config.toml
n_layer = 9
n_kv_head = 3
bias = "all"
lr = 0.00793
lr_head = 0.01
grad_clip = 2.0
batch_tokens = 32768
doc_mask = true
train_tokens = 112700000
Each number is 128 + 32 x the weight over its row's rms, rounded and kept within 0 to 255. Layers, rows and columns count from 0. Numbers have three digits each. The size before them is the row's rms in percent of the matrix's.

# layer 3 attention output (transposed), 96x96, rms 0.223, rows 82-95, columns 0-95
137:116105135127102162128183100086197092101163170115100128077114097143183132123157121096086150138134142111112129030124118089137159110104143136113182127156093143112068149130106103195119063126128140146116120140090113126164182123147168136116119075087125190159155118102073155127187173077106086125
111:137050155125185108111148148139139159136093150141219116145123053183125079109120138059205098127144145182118138164158176138141170131099132103122109175057138141149113112137123113115127108131147099103166161149151168116104137107097140096200086164164068107136165149101155100135157103138131113150
116:126109119153160135132178107143125098097157111129140176162085129072103109130130095175099104133134146080151123148173158127129163131124101081114132094138182175142113109048082084106125118170153041149104130099166075150122148156179085045116127120153166114147130113114102136119137167175095054077
112:139077095184084140109152139165120052078129110127116139228096185104146126083140098097118139149163082089213201141121124127108166071099094143134112109155131158109155073131170130135098143155151084135141113077146139131153133138145113133142151132079067160124100090127119177128080133119115143127
111:139141132183181161183076153105148169092144094123145130163119097201097109148164087167095149116133118143102129112130081129112096092159104050189086097102130061146087117164105154088162144129117181120123114094140152115108185137138150151149119180099121054117116127090107123150125059080127096145
105:118188100119152141187102026134126137135097133107134066171128146144148166113133171104087112115071148139103110097109095133117106074132164095097088161112192131139088128109101130079160137117082101099047104166144119138114135155169130145087135146081125148098165207090138120100192140151139151137
131:121134107062150161096191136053152122130099153138080101065133173133149081154165206119101173107099137115146148100131123090155139102129119148104121116170086132178127106137185115156158146134115172142114118118074122093121094141074133102126153109168159184153126127085086095104163094145036139093
123:115122109113175100128125182135096075173099161089200149097076090094088136142110140117105080076142113161127098188128173131180141126185101102118104147185120082136151113159182139140148199102155139115148140128156117115154182140147111127125155092131126171133094105108140108038122109073180163121
132:100094163115173100111114121113161169170159120110139118160198173126189205158121152159115154112125130190203092130132132142093091061117131101155110083160130113123097104110149120116123122119163133111124086147095123104065165068158097111121139085124069049117098129093145154100160146075151097122
101:133153157163112092189164127117158188131128182158126110179167127123151034140116114131141114193094162112154098003169185146127103122121181128160106092127095089148081103138092088116122119164164084161136154133110085084146138159143171121101127093104102122139130157124138100134154162133138136138
121:129068075162178164122128105182113152095170124127114106106115100150086122124068098165156181127135169095146148160161197074118119104143097176140163088178121144102124122080106118132118057076096090124131059125118199167092166134114136149124120081122143121171130171161090139165120112145154136172
106:152098112216093114117063140115123076086126073084088125201131099161134125152161092089141160165167096152107124169141112087150114148104122074137109113184149150099174077144122117122087167108124147114073074160167146108094154142161132144147135057129103153115167203128166122141151115114100142127
130:172095153156062116125062116108125166131112074108138188143091076100128174099135119161149124113167129154135069165092108159119158119122088175174122155095127171111091105162106124148166161139071189149134089101160187135082147130175145081147072152063140120122111087172161139105157143110105141099
102:109160079125100134120119207117142056106095125180138110104199133071141047156152135123096142085183119100172153167128130078089148137089164123118162104134148085109120108153168067194109144117165135142137137126133109119088137117179114135123151130138082141187146125156102143180119161060103117096
# layer 3 attention value, 96x96, rms 0.258, rows 83-95, columns 0-95
119:153142160131042082106135116094094137125143136135074158158133156134108099156078100137126161161152093137117100097070109121081148151156092106111136122174127177151141171073208159169137149149090143162152064081190110126152138083167114211112135135124151167156180138081111170143145106121119134139
113:158158132161136134173102130119187084104163124108156187089127116154119177108111157078145132168110081135162112126097117114150161182105185148088121126096159168180102112129145166089131160136166153093082102090095123101089133101057132187095138141110095128109110136209074091178116166107144184143
105:200108133132114090142093075094161140169151106107146177114193141110166136118116157098146042119089135140121183104144113141128149130139118124136163147089157167151175114128105078075122082110126205082148095107130099151084118122048213126118164127134137134127173145109116091172161176123128105109
112:134172136088139131065099165131071140140179112136144084104120129190128081135093126123179150121149114127110083111099085114105101087130159156146179125122070151113179124064104142193145117086120143169179118203129147094125115101116102110207118144118111120137153056154168062144159116149162144141
106:116194115150135166143101146166105082083096156146174113154099110119109164073160088198132125103118113139108092095129078074109130159089140140083131189184142128136142136088186122133104204104156180148171136157123109175153103108164105083135071132176096138141101086174171125136107158153137138093
133:099078112108153102113149111110163109216144121116130144151104095076053093105160147180142130181151150131101138182168121106170130094091170147178088122173186094108188137182141134137048185141100093159095133146124146148114157131131130123103057137145137117124082104131141150086097117091141118150
115:127130085119112117111179100127115162120116051135087109093094172091128136135169121140167191198116117093102133093146120163167122117135106151135113111054180137093172153192119116122155129176118117179174112094064071119165128115138146080150125132133192135178130147127140154057086102149096122167
128:152146097107112211126107206099153141093147138168081192185100158084121102096137110128143086098160129081140174117124104094109182113103132187082132072116129070109141134087129100145154157145136180124109118152076094153120100114095109143180153091184153137106152073105174113111149116124138171152
105:142147163145177170098074114127180150110108164107145144141165092127133147083107181163131146174119151108112051181090089131109169173130093131106118113142071116084146176087117091150123230100117162095074068147132148166139174108147098142095106108142082112113167095133088159122104153115126157111
134:174081162055073101163145170076118136188136127144142118113133135094162128119138126079132073150097090150146101122065055146122134149098087161107114142066125086156087094107176104119157144135160145135073128142169183127139061155154136143133150158131075133135150170132116108151203126157174111118
101:179163098097213103138144099090158164105171114193126095089140119132120171114159131147139093132191133134097150120138083113147166168161103135186142148124119125133061097092167116098121074161138152131137096130114039122129109108091162105104124149094115168160146085118095107139172163187155137058
127:139111093103162111146123131177099154014190158172118088108168133193119084139087091075089144142085137078155189113128168105177083148103134114130153131140058140158139102137123100098177095106149135148160138161102125144088096139112094187162162145121166141134139123131133122158164122149185107127
104:176104149110141184079129060109119146102150086162120116145137159144131124089176136137201125120122170158101124121188090161147131088213136122099099166119165103110157117123084140089152099129061117157118124140076079125080133152057122145125099126124071125113145157096048098099153101078124125119
# layer 3 MLP up, 384x96, rms 0.269, rows 0-58, columns 0-95
104:118170129175129082106083155145154181102154148102120090133128044121102120155118129115152093128147155098142128101096184092128036086200088115109110099179124057163111126091076066093111125093137117072131171142146181132095143098110127161150110112139171162141099135146080102093124157123109112115
096:114177126142130119095162197107127112108115144219124130110122093158087126117107127085133079156138134150150123088151126134122148148114126084164091090076156132134105150162143114117080130121126126125161090148149135155143095062073145169091145122162086115148183201131142145071092097188061196075
088:090133050163166089091107088108193148154135134112134140144152050109147092085068132133134159142129166132132120126110063092087104160112149209111155128131166131080127147085160127132137153151079128098176082181157082140113124156125118143137147106139125107103096128161175146193124090156088075162
094:113155086115108220131091107107143097096108200077090132114114050108117181141129125057085133094125167126116174159128115101174128103138082121032153135120080134124157133158185099123103157122144132196142105137113108128151110155116124141149161111115095109164096085104076129096109128149105142081
093:105167095121076120073108179050156110189076130088085128134123162139153085137108137121118118158144099088145146116076126089086105146138140127089156144120114149139102126206180143133120128123133186134148110083147082138159088071111085130101122108108159114065123199099121157137180152121067075127
124:120144058117176158108122106097070079097113135080178093113130154138109140105035115152159149070133181107087062166184141098125095142149112172130098042119141142116148108134156128111080154088122136136123125090116112160099074133118138146088146159116126098138165143114087151110079173172091120098
069:165143134176088175126145153122099074066131148147086151068069103119112148156185178154155089118144153138138147133210129156145132137161153161153168149129109131156203162145097123164118147161132128206130142147155118155093087135169220177164158161124141112149094122114106093141131138168101106126
096:193112104134124122132081177115104172163115181156158112110145111121095130182120137167118118075112108102127095076126140080072048150095121084132135100115127094101147136148143075079140129110135129105127201177168144115097076141113104135177142118063098147139083089113032085131112151103128118121
108:131087076170118178114176148173142145111083166170162164133133100138133110124107089091176090060147118105142121115178145126159095149096137103168122126108099111050127113145140156139139128154075114189107188125107159138115183203133093063178168118070129092101148130151134130128123097136162178166
106:130123139117147163145146142160135176086110087071195102127077117138144091161156117087128101179153157049176153145108069102135155068150109132173155164183157134144215131114079118098135153099097125142093142142072147056160123082096094113148134107108116105112142188153106152157150111125146142131
097:104121119168092145159073112131098123141158119131127113169109137107144073155142079107107129222140138126157171074146116126142155149235129087116146130171160122093169135119156122129066162132111107097125138099142047085093153097121119174160162122132133197086115147118102150171105154088075095110
094:163128149108156161108085092127195134203167109109129100116071165109132146138178185162138121172095067120135130146140177126108116126148133161142161157127117119188144142104133182130170118169146117131123082157167135114106161043088153124108052159107169158050114112141084082135151131150131119162
101:093139104093157106142095198123206088151094144135219112153139085145198146144134154160096126106113120132126105119125088101154162153153109083150148138069130168126141101110165082123129208135129143076186069117159083147116077107103142171087167168160136110117141128153128109115123145092144098079
104:091128115111117161162144166109132102171142110104141071148155157137109112087106109119104088097088101172202154159146124097101135162118070114096117071119091077161132140188148118115091123117131109143079097182195119106089088073138103135105188138136110142121176194118130097166078098115127052104
095:168081124111139096123128063116114188087128103122129166096094115131099081094143098168101123117146129132146093148117178075064106119133119060139086117115134094122166129131154123139154065100085177110147102086116103076146081151122129147155167136121131089173129137118018152173131159162115055134
090:131100146172135180087151114068117094175134180130124104074138118153180160116122100148146096134134104088104150124131072108176159148147144147148160085160059123066177109103152102086158163138146080186096126152168114134178152139132139170143156149175068128156121108069106115160126197157119151082
100:139109103084146049169066117088146139115139172142151132110119108115144087166077141113099126018132094123135159102192115161113102166146163136104133159126102178114115080106117103119165096105079173109128118091091112144107061193154142146116163159078173136155111137096110123094188151142122150124
073:132140164111097136175147134127162187145110105147118155093089126104136183094143083106145094093137160159178119091153171064085113180182197175106122136143073183082142162132167146115060156119089178171102133089099114112125177112160089167150165133130112088088110088162105139111118172128144144132
106:128176115133208130095123171134069071140136130141163104086133083118146110117157112133163106131131156089122125103177180088158054145114105128108122109123140088130133072080085073141137165133060165153170085139153183163126121122173090123124146115138128122226112123162172109177122143145083104116
096:122128114101145153104126111147099155066177163097169126083104110136117166045118178142132096156123064150153187106107125161122153156128151114128136148139065158070136125135113130131166110109147185143093090134110182111199091080115139182099123127159166196114178065117117132176094161152162137120
111:106099151146151106100129151105148156155137115118100139131160086148157164127147106112147121143105143119129115142171116159138191099124151111081075126094118127065156111129113090146181180124099098169132176081165113086071114140175191105069149106112078159076073134104098108132125155148220107047
112:104097116122128123104193141047183112109126120125171156115110132097143192093122103094102143155172137145104105139099091118083136172115103172124136122094166131130144083195158148163135145099117135102089132177093082098065125090142096138148184116053126049065158146148116160149141121152168098111
108:134162128123193110104120144142133131130184166132123137087113118071114191080159079194180181132105129085084151143106157152137120160162112172130140195068155108082106128124151144112123208115099143144134117097092173136104143116091107126112123109095151090104157116181091158154121126210142104187
099:085115128168084113099134090117113120168101143157137106182094104160177104170089127132160179171185152201185142088132161105126144159122102153090142069108143159081046172101101138161126121120131130153140106175118114124093126164142172114133140102121166135136147144174080154054106185105164117090
099:084120143093117134116136133139097163070156186091157176110112196141092139166124193121112144139112120144096094131127117073140133133145082174136184098112159084138143146107150120135150151163057110162096100070119107007120143122085187138102129141089091107128143129164157152128166119097162155097
099:155095162114113134088092129211161184133178112079122135149116129144091165105120080087153149094142136125104132035121158114090133142133096145141121161138084090120177107074074113088143157145110182122100139106171178152089125157177119102180146148096154148154124104194112167157168085143161098134
122:161112101116136086104184144208157154098192124086129131145123101100159117151054127110161156178131117146123145127093144139085090136135162159179138102135132115137124150142105113159145142101128121135101145142045178091149151132102142144135183063104139109122108086185084175092117116105228126178
111:117130135165125139142093072124153112139125086178192132129088085157112127108132131131164165167135127154137196149118134154175174161135054131181136118121192137069163114136102104136096163045115082102145146125110076177116097142124185092123177120072121094126181127151082146121135067143166110137
097:093102111132104164132178170123123137105200178156166128097127128123130101119120165105148161148079105117132114127152149104162105042139098110113145170142094191164179128123111131159064135167112162152119125016182115106128055094136118089144146111116133140128129098116119158152117082208138112097
093:117150149077131136116066100137157156185093143147126118166134130164209106135138210124104123105097135145143164115104094153140151122095123085161129125108119124046048106109140107099155155126110152160117173216101098106107069099090133149162079143146138175128152129122105132161185113126073084120
099:089128106139061096122104156084068079101108108118104158110130164073124119162123106168101128121076134117138125081102082065113016133129136075186166091111121192121099100135141081092121139135163176147141097122162120130133085101135108139126120155172137116147142116173118100147065104123096153074
096:132227132146134167137171118140175076103188136127150075108173122079117125161101128104121156099124129126100096091123080070120118131139129166179111100101103102171084161092149139172198145128155164168081145151113111067107124125091152106116128151105131090169131147171167190144085181105099114110
080:141144194143124152137128116126098135119111158144118096144176080142117156121151112137113095122134211130141113146199118203070153165131165169163128153147048152109160119050106119148132163153142110131153167139130136120145105212076165095125085148150068139137131195153159129173127103155083126139
098:131100060191172084115160132134121080136146137190138094130095104134108107202107166067141049146153172120124153126140130031187131132122138120138103165133124161149157102151113171128143120138125137134075156110082108102081108137133124135114148167175082179109072159137107108161154108160122178152
085:176198113151117125078143127110148169116153086091172103100163088125129183120153098144130108117153132106122148104104093105102163149143168182104191148049170133134060114124168084152130128141150134160130131170149144123116076156096136088169094161224098109131114098099100128128058162158110101114
074:121128136082147120133169110134146140168120180157176121201189170158116128159088168137161132133128137137141161085178143121196186090121089129149098157186121081091169142145121095166115142129113135190109112098087172130099105146106155111147105164177096174118099165157158189161162087070109129097
106:146158146193116106087112113120181117076107100171103123108105159161133133160091084132144080113097096123163168057115168081125110121113115062201115096159127118065115168145168163140147174123145190143129213093167109120129092107137146091119131078124138122086116132107099082109114159094112121179
100:122139158130122125124160101102178139163112175149077107061156188138139150174135165109097146094076144172142154046098137108143110089088177219166137171154092132134133129098154127120138092085101154145041128124125148069124091123104163160104165102118130132129137183127101120108141136070099089126
094:154158157066055022083134145155098142142102129090101141087136115082088156152058124097115085140123110163117152104148081099074098173102118157139117091163092092099089114087143156168117188117158124105139136107154101128166108100136110110162140159110100157099172102106180180127120131114144099087
102:113151092169104095054130164091118124171131143130219174126142092118131163112173099122105093145124153183116186168108134095130148097105118076113118133082165096168150101118095150115133099108147134105129082094109137129105113094146094096175058136171145135123083150103057124104102044142163169108
094:102114136134137176146171169129134109122144179131149087122129071142133084154140151141166059165095098131081158135207131083122102161077100156076170102155165191143105157142110152133168200158135115139120069140166117123135097145136085168111135183164095108141178125085179110163112167158161152153
091:205056157132118108095097133094109103080165112092142144109094097128118092162108160118113045127190140165105100189163156135138134087116141143159141120161112128111161153057123114098098153130096124099171107181139112133146139142177136132116081200092114130130123115073174146118122111113158091042
110:156104082140190141157144146152171164121124075139132167145095105114094158075157162200111081091092207149092106110111144115120126155131135147128116068121108128066077088151095197137117119140104120161112169111126140162175132146074108068163146121136111143088108130149108171104100057129116078159
119:123118104132142136111149058164128147093136104157090066147063100114080118082084161128105089126118107121121088151160081130106084108108087123145150091089176151094132109109050097108131159149087078152081212180176172135153079154118159115168156086133134126161078098101116136081124108137106129129
089:157124125120142114131143140115154169143140146109148086103172107190077150129165168108119109131119136196110124073097110110130110073079155082193096153225161078112123097137166093125151189188129128114065138098107119152112152101184102136146142152130066119138132085092128145073084121120158123087
122:160092150140077174111165143146107085201160047141118103102096201163123089151151179099119066111129111183119118087163174142115087159134148124144192134187126100103126141134121115122098133166077124093084142164082144091103149128147122161113098079126110145148169187134144135172135134108153073132
099:115143129152125078171084117138210130146180134163114144109174075155107098135087143065132146115100141183110138069113121113143107143077096150083123165135097134104114135137160120118108061137088201121092110108075139072120157139054123130100167107082168146157080155122124077112104120105158077161
094:114119094175078119072143113163108123112130092132137155149096110161110156115144123086172157179093073186129101096040142081137132174074151194100072126118121100097114124141132150181109152153086105136141090141142122080108132067078122126122139143133069118104070125152175139147091113085149107187
093:104134149145056137076171140178147135119126156176138096070168157081105118146177165165123088102091177081085138138147126118130061148152091117119205131132094071122160133178151159186117152135118164140083150093095142131141086141114127149146187145125057116114122127108116106190146130154086091155
117:196146090150187111110145112122171154179155117131077165106105152064121148099089153125149108105137209097118128154123108123180158119167155146149199138069090093090088174099110086108110132147071156166113133154149129147109118097136142114149166156168132089133165092149147103144097142188129106052
096:126135105154109133147100192123120126189110137119057146142123132103119112129073177131097042063119128165116169076137129104120091108148144144098131081173142070165129097128144075085134130104136113132092146132173140079155143029076128114108192118106102146087170126109128159075161094100127132126
098:074162074135187121112063082092106127094075142116159139092092144104134128171215099123136101149131168118104128142139121157114103114154094105114118140092134145105174135117102096134157147096110126099095114128078117140161109137123186100152126084166187102180155207153113197086052125133123094117
111:139106217160146135128122089108127149080105109136148050221113073112162167168079123102170124204173103112148163125153147104136069083111119188112154088177104128127096172122118119069104168100107143147117099127099140185157079105108148119124190134129137139149157120141135134141118100108128114114
090:145084100167131138064101163145102111118148184100132146093143104130121141153170149086112118142100147129041138094162086097139117162139099160164143112136103099096059098084152149086163109096103124111107151135169190123083193206133151158121140118103129177172138177168148111168092062115149138153
099:106151096090161154098161121159159163142151173075142115067126078119140131087111150105132133116118089143152128161072095127160161158166142129113086111123087148151152110136163153110172101113158138059111175071164079129127110078088102187105144077055144191089072129169137134127166096143147095086
105:158128090107119150131151115087156153141086164125122147091040122068185070165129118088099123149133167096110126164101086142143138122095094189158209069139169118128121153117130100112144150127100141096158093076063098133104117150127113118199159133113147102130138172087151163152077115142068151091
077:124144106123097237124158113139149186178152116141122086088114152159126140151140167145206097093128094129132119135163121138136176132130105126200186156108123131081109086120200079154129094161125130051101143109156133160143093109165074146123100123160115181146162084123102090103090125153144121095
112:150206103124129134170140167107110092135173159122102147108068162115200151136105189061107129100113133140138092109124159078122138108146128063132124100169133086165122117051098113113160109096077150170129194176110094099121111113105144145072160141155139141132153146107060149083173092100133103111
112:199085160158145146109096109139125120134125100060138103135087108171110133108148138127131109181085117129159149126129156100120141101121124113196144105096130106113136106110072109072111086115091113140158136150156247191161154084133118118175060107138119126104156129097061101087143064141168126147
# layer 3 MLP down (transposed), 384x96, rms 0.26, rows 0-58, columns 0-95
106:143133136126077071096216131113174170121136142131105107178155129100151179113112185111132156074131107138171067109106148133142097174192163153115104168108178114118145136142145100130132117093140077155123082120169191131144138055138133142134124081091114150170178135097080099146096126167109060118
098:073071169116177130164124159096137076072132133138195211090115168165125150142125071087170161085131132093133129110161104097124109124134119202171116126122131158134124131142181096096116121079057132159161124140094092136132115190096140099124170156116116127067104146142166127097119158176135136084
099:138132116120055177083102076130203106121097170153131121131122110123157104164126123143110149139132158133165132160129080094103154151118143209121142075196205142094138176106130131142146158104088139189140131169115052172097098152159162135066137114155104169091097118120107157124089131077150145116
090:121103147101142090113168166108149160110188110156064144128143192095154117127114166126121118181138136137066090127102147088188136141146105118196121090128074118074134181070098181112105117101103132121103130111161163138101113118078099111110156126127159189082204157147124100109193163157161157120
098:160150114150077128042138120136111109109120152127145096148147223149136141134096158132136154125109125114164150136083073112098144081116131159156156116095142190157148095143098139077128130109069139113129129161098176118120116207136023085156093169157149143081175107143126125095182106136166137145
103:136132144115132103093077099189140065165135090125182141170131161210156120175125138142165082143138159129071113088144096033039149140125130165135139159123130120076117147112150156124115157141149143112085139108127128084127121113144086118125091107102123120165135119134140104142159107141092219058
075:115129128070101120115124107132110169100199080099124157153156111121139107114109109106099102094115205157125093112144101087138100187161081114095114103143140130150119122135098124176127088106079132158087104119057168114120165116128135177106167178170110108127110064098203117073158149089048104109
095:078139145110123099151083143137118122118101113111173109135097117113152076090132120122150147091132115162095136169155132150175079068158125131136135118126191098194139109155107142117136094077181132142127097145093138155116208115042123176086186129112074110075146114110141145134168151166076083056
112:105157120129106123172106153145144106154170131129139092160141067140103127133170181065092106168137117142092158112145163158110057140166172131144115116108124140136081089148068045136098139129185117118119116069162185118152148156104150109128082108087068168198159126139161186164121131096120104086
105:098130080064077116139141132185154136158115184070139126119104109081103181130151096086133168103170099128180118127102105165168142143136155093098114080128144122148143168163145167144173140116132153162137143124109101134148058128238127101112162082122072131109124185149122105190100145164109126095
088:148129176090093105114074165103105113116126161142118143023155121131097114116103111150099156093073195067096068190118130098111165118115151081176111179165098160118133128159121156126154072108134136128111139138088124112114078179138098101123138201078135103159112095140078091146158161123137114148
093:095220089186153148159116102116162095136174131153144139094138158098133171126140150098126132129159037106138106170117086113111130065153091132133103171155128131109190070108127142151118121153104108103181105161116104184056166136143145133161168162074149177106110133093116147094184149138110093119
105:121146159156133127113101173116047158111125136116103168071162102112096160078060117162206201137096113076113120085199106148108113103118085086101138115144130071155082125122149148152138174132154143112096175125061088136129130089152105112167096106113168101149129100137090121106184120096129159119
102:147101232083114106117116108147127131107110086187110163086100103148115108107153136130130144140161183155125135082149162078137105098126118167163154127126055083165151142126152128149071155131134087090174079176134160096141059126130204123095166111095104111126159148200092108162113115118110147148
090:131095126109171158126156204092095116098112088155135114061119166138136125099093135082123108108086129107106137145139151094179138128131139179077108174111123138132140153190098177122107093111168170150072103108108102143058184135176148119082128121114112095137216194114108093128076103112131182132
093:112096110120155078143151103116073105132101140155172091162081131133057104168163160146078134100138156196142128097137105165164110112137145152133065124185165156157110084136113128165109082136143157108132136120074221113172129104147126086100070121125202105148166104129140147102164139117181147173
087:103148118162118184117178092142131123128133098131127115182100156125147115055157157185139146133107160136126114119085131191135120146104107146159147089187121115182119193208119172101134159149175117121120107135118105119181168058087091110172100135176075117115134180097168143102089138117174081156
079:120139143134138148031171135128147128098115141119108107104057115162100162141114097124090164177120141119150105170128087122126060155135092154112187126173114066143106131177140141140120110145081115121154125131097180194146097173168206084137143168161106147153182118177145076116185136097111123143
099:079140116130175132139126140161076125109128129101137133072167148103175082138095155134138198112133128115139090132122121173143151184164159156110135164148082131074145107183086105161131089080174186087084162107100213105127112155150094097100132136175051072143129096077143121156104101120107144132
099:126167230108125069112083107081121131133147130110101141119126152178152090181119108130179116137121155155172105119137173035131167161099070149144117147128102125091166198128143117181123173107115090128086141093141082150138063125138156132172134137102130100105157138187141122142181111104162167131
106:106118116143093114188110101065134148151126144116123092117145150172165113120167113149140125144108135129159153149110134150088165130139113101096128160182144134122121110127131164058212105155092096114077125181172112124126198130130124092104198173105172095175085123086161069108208195129120102133
112:117174111150075092130110125152041117165172146148138142154188091143189107131100070143113131157148075165147132109157129214110138158127165095115078110150097188156190112112113182155149121121134137098146114139086125144131152082131124081141142171128203139142113110126184156174101157094167129114
119:129111123081128153135142120109110125144078084087092174109107137120151130155133151112112214142111155109120155192132166138138140170092119108113174038132150037127155139136127158060082080167097182132167152102148107145126171085102124148078141161099158108158109144154074149180132130133184128103
094:109074111085101114111153175153135070178146133132069105153091182147129092197186165153093169131157100152105130088163138103150129123143163122087086155134118149089174181129182128188164136123176146105129131162155072106120162110144153153104093148145062110168169147099181173101134126127128092147
089:069115159099052172127041100121126095147149132112146152134130105137137113102132088115159182146130155140199146135072157071156180141129127093098086135111135107133131126152158145096104106143092207129137085119118111091103119153133157116126067142161129202157104110142172105152194139077108186116
109:096191085179126136132091118093155109157102114156153157107123125165136154065118144211174146129182110187141094106151145099133094159166122139198077123071136137129090126170123153101140194086115154157124127125078099132140108118082086092110144093111124132122114080159153100073093102106063162110
107:112140122156118135115164216098081143145136122073049114118127161074170111143093147085139132097158077139163119194127157139117059152150115090092133176127167131167091111107142180105138103172160101144146055115121134139153085110130152133143106131147121217100106141182123119167142125187154133124
094:156137062162152119175159074112130081139098069099164127152116120088078124089106150103142189129165103151089136107098172140131152196100135128110144104141188193137066123101079131158087050117085116110129101095094132153136168095100140160097151132149082087159168104143141092176118140156159128112
093:181118130168106102117138094196100148141135089166122167135155111130166149100108095146060086172144104121084155107163121113133114182089107115186126116165149134147072145139113167118167123134130115105078198113126179081120160159087179133088176141197132057141142192168107114090108152124125106146
091:154140116152146142156178131087179109079165165114116104100171082138189115147138146115172125085093104111077193134169171135102139143104146139175139198143150102144131120118139168094155131131147144138067128065098110105147166117137173107080205168151051138140100143106078180116121147106083107122
091:105095145110158156170120144178101074110149091100146095155084113153175145080103137116091119143165101077104188164172119189131148085107129145085141121104148111146159137081142103102118134095201088108167165151114144138112153151091108076135097145085150183084170077109100182128133134083194095105
097:148113123101140173088137157149161144142094071147090126159107129111109098091203150153169112068154079158162132144138104160115097083134123155121082127124162103189076144109090142109193149152121070145178076130170138162120108069126138111149036143168100092128152141160124118106107102202139132124
081:161154142080108194128114155126180129098113133086156161112120151054100111128073086195139087109069115145121152145104167118182121139145181106152148124118144184143132163088141155085117084177185104147180173150078171152114171113139102178128139125083143152146130061127148102126115154116105166090
109:074074130157082109188103121160120189137161139091188156095165097128060131099128155141125160137114144141106120131108137157102089162069156156094114134105123090142099110139155128116154130116125188136105099136133113199112156148152113171121190130154183041124120118087152126153110122088151172212
086:162113150141103096047106137143164133173112158105143082112136110163133107153176148183187091175108182094108107133097152177159117171148162138131117095106097108154115201114131149118142118081107147114058178145094159179162126121128125112132111077119119142090111222154134081087132145129105182151
077:161147079088188169134120142134090120074143056141120119100134147065107105123136115170158147087117152076113130175097095160142150149141084074122093174109096147097098162119115157114095091089092097114110128109035142101121198109122076150074111096103127137138160076137096188139118118082110139131
105:085129123123134108097120166170084103081113098159118133094176102148105089195115090124130157129167174151139134171134165106148142040074156087157136104088129144151083198091174150180168125107140143076067090131157097170154076098115118104112098167126100103114109130106118128138187106181139144144
123:170137113162131131120066137128081158141068093072160101147166092186101086147135083177200082152138070134169126148152095097121108173148145126109129088098181122112164116101137134148147169126115135124180135131154132107112103141123092109120140089149120100118091097125180129139015150160114178175
097:125179176140123116120113120199194123177087158103134184136141095090110067199122125115114135074126122139127146148165126106184168128160081094122125155147169122160112097129130128140158090140072151134107116086155059173091163107109077131080091158116093134138146095080098145100133159162075073136
107:178135137126136194129152158118149156159206149090140084184169114119161175151154105154086140154097106159133174126059137129132078115064118101113107146080110116134112102098101147099144098135151127151140149094136110139081159101147059159148028195140095154158113150121190101145099111150130119145
100:131111168148192093142095131087157130095111132087135164122132125152118164134096172145101085132119172105150172150102103092125127117170182068139062187143126129123149134071115164153144116094140207135154150102088127134125071116187179108149120175117106134093078118158139179122110078088080102195
096:078230166162077187068108170141099097102108161128081112120172131145128140125110156147113136158126134083131132154115085161221117149165141150102133158162123089100114098113167138136030146105093133125115145142118101144127092111146138181118101159143097149099156147134147097074151067128110135166
111:102070153074134152159077085200169085114129114113134179162132176124143116184137169159142156166122110130116126144166097128098139009141088138161172109114115088150088159120138146082149174131126131156134162105192094092135097167122133116126124173140096119124135097105126165081121139056110105104
109:106128097068155129126105133129138138153122081059171114187076161173140097091118110141107117169121160143168065134115104097126129164155154092121082092096160114113136081043055114095118145131084174126144093159182137109145121142081151109150126129153052151088134167151109116097122130134056127161
098:145064105136178118113141116122094052107140132161051097104143157073159078187130158124092109128128099125126145212162117124137169106197120132115119117120109132151224104118152160088088129117135113083108155164173145107188106115126115104095162121131086131108198097126112135113160152133109090158
115:116156077114132162148152155107145136100166129105178144163127101095138127047131155142078126166075109088114206107135084121134111134079136124139089127067085116112166114136112147120165081112154168168131150110179138178091229131155154154080191128081127127108103145096096112091124140077148116134
091:140176124089127151127156121145176071091088145106141117156121105097078095106184087191078164131130099102099148135137156203182157132144191117131176141171136139096143141113116051118136108134147141092112084109084180118174164146169140142126054115158121127132137155113084082135082140107118075164
085:146124134188144116121174058168114091137098144151107112117112115156174127102164130110136097112082083102161120103170077107151159143146121141152161131153146137105096152109141072177093156172113148057151114174167130082135090138128156132101110110142160165063104179089137160089088060106166055172
085:125062138144200117136080130161118069128134087100163114107163139136108077108193122106088178146075121147159145129142153126112154153155157102165113141155152183167113134158102177133054112128121134127076106150076123149082148175219129116118103111158149090113166179138130168076157125161090115116
108:101081159140124107071117113134131104154155173160117117133130139146117081188134131137146113176128157081164193150078082130178106139127152111104060063119151132131059066134116091157129093146117119202080143130173143110172127143167145155094098126112178131143170182178179117098143161134138119079
098:205115159105128110127101090040121125050148126127146096134093151134153175114123101102093154141133127113144070152109165106092168152143165082113174108172147157120199119095158105129100135152083140113141116128075110130121170164158105121177189158164108158115166145165197120101125168155126068103
098:099117125134200082102168134117133088115150094153160175124120165143110136187178154140142104129108135144062106100115104132116084149158080118082124141083087147063116118109090199129140108067108122131085132085158166161196056196135185099133131116080135130108125165168162156154140127129115122105
096:089104094156181178138140157133122103122072129092147099151148083129091125114161138121099138137139039130105131116115111121176117138081110082099141094186173193154134134147153111073067171154168168153090166128152085187182115119117123115132091120180082076124141103112159104125080118167130070129
098:151109088116122119193156134168113129132093172175082122173138155113093147112130185126197074119140091123122137087149175154129126064144191123114130128119163138129100119159124133182126143150172129139076120127120084152082192120085127195166131088148161075138084121195149136051125161109132137160
095:145158111079096164094144166045135148119073143110169130150162156110085157088076089178092142121104127075066111135134114141133127121119128134115121123189170162118147100138156117176118115153110123134091108141165106158140158123025200093154119106163151092119149161096139179082106164094151130176
103:120107107077159113099141129084169128180120127133113136159124115157119148089143110149116184084159168102125080107133091089112188156098162104059080161102143123119189138066095208173171056120100124118117146163158105126091120095091083138096114070159166094167155151134119139133123146074165142135
090:152116164157116061166103141126133203088111164077138066116105155106132136128177140160125128112084146097157165175151148108109170090151113086092132102131129128128122092171125135042168143135081185105150062142160130135101085121142130141177094121114122084147134115122099134091043133141184186122
125:188145177115183098093157123121156107146137187155134105065132169108138169108189142102080134119126128155150127092161115151189151102155116111149146175164054085126155119053150121100144109141078182075055109123069165143158127114130161130156187130113097118134161118126104137123178145147165113117
111:060149127116090141147081106114157160128134117159104173089155120095125138104120099105091156073129058083132088130117083185090135175118118141078119123139112164141173169128169135208157201132168167127102113128163067102115109143105144140123170087107139144140126087126164158138110140077119178052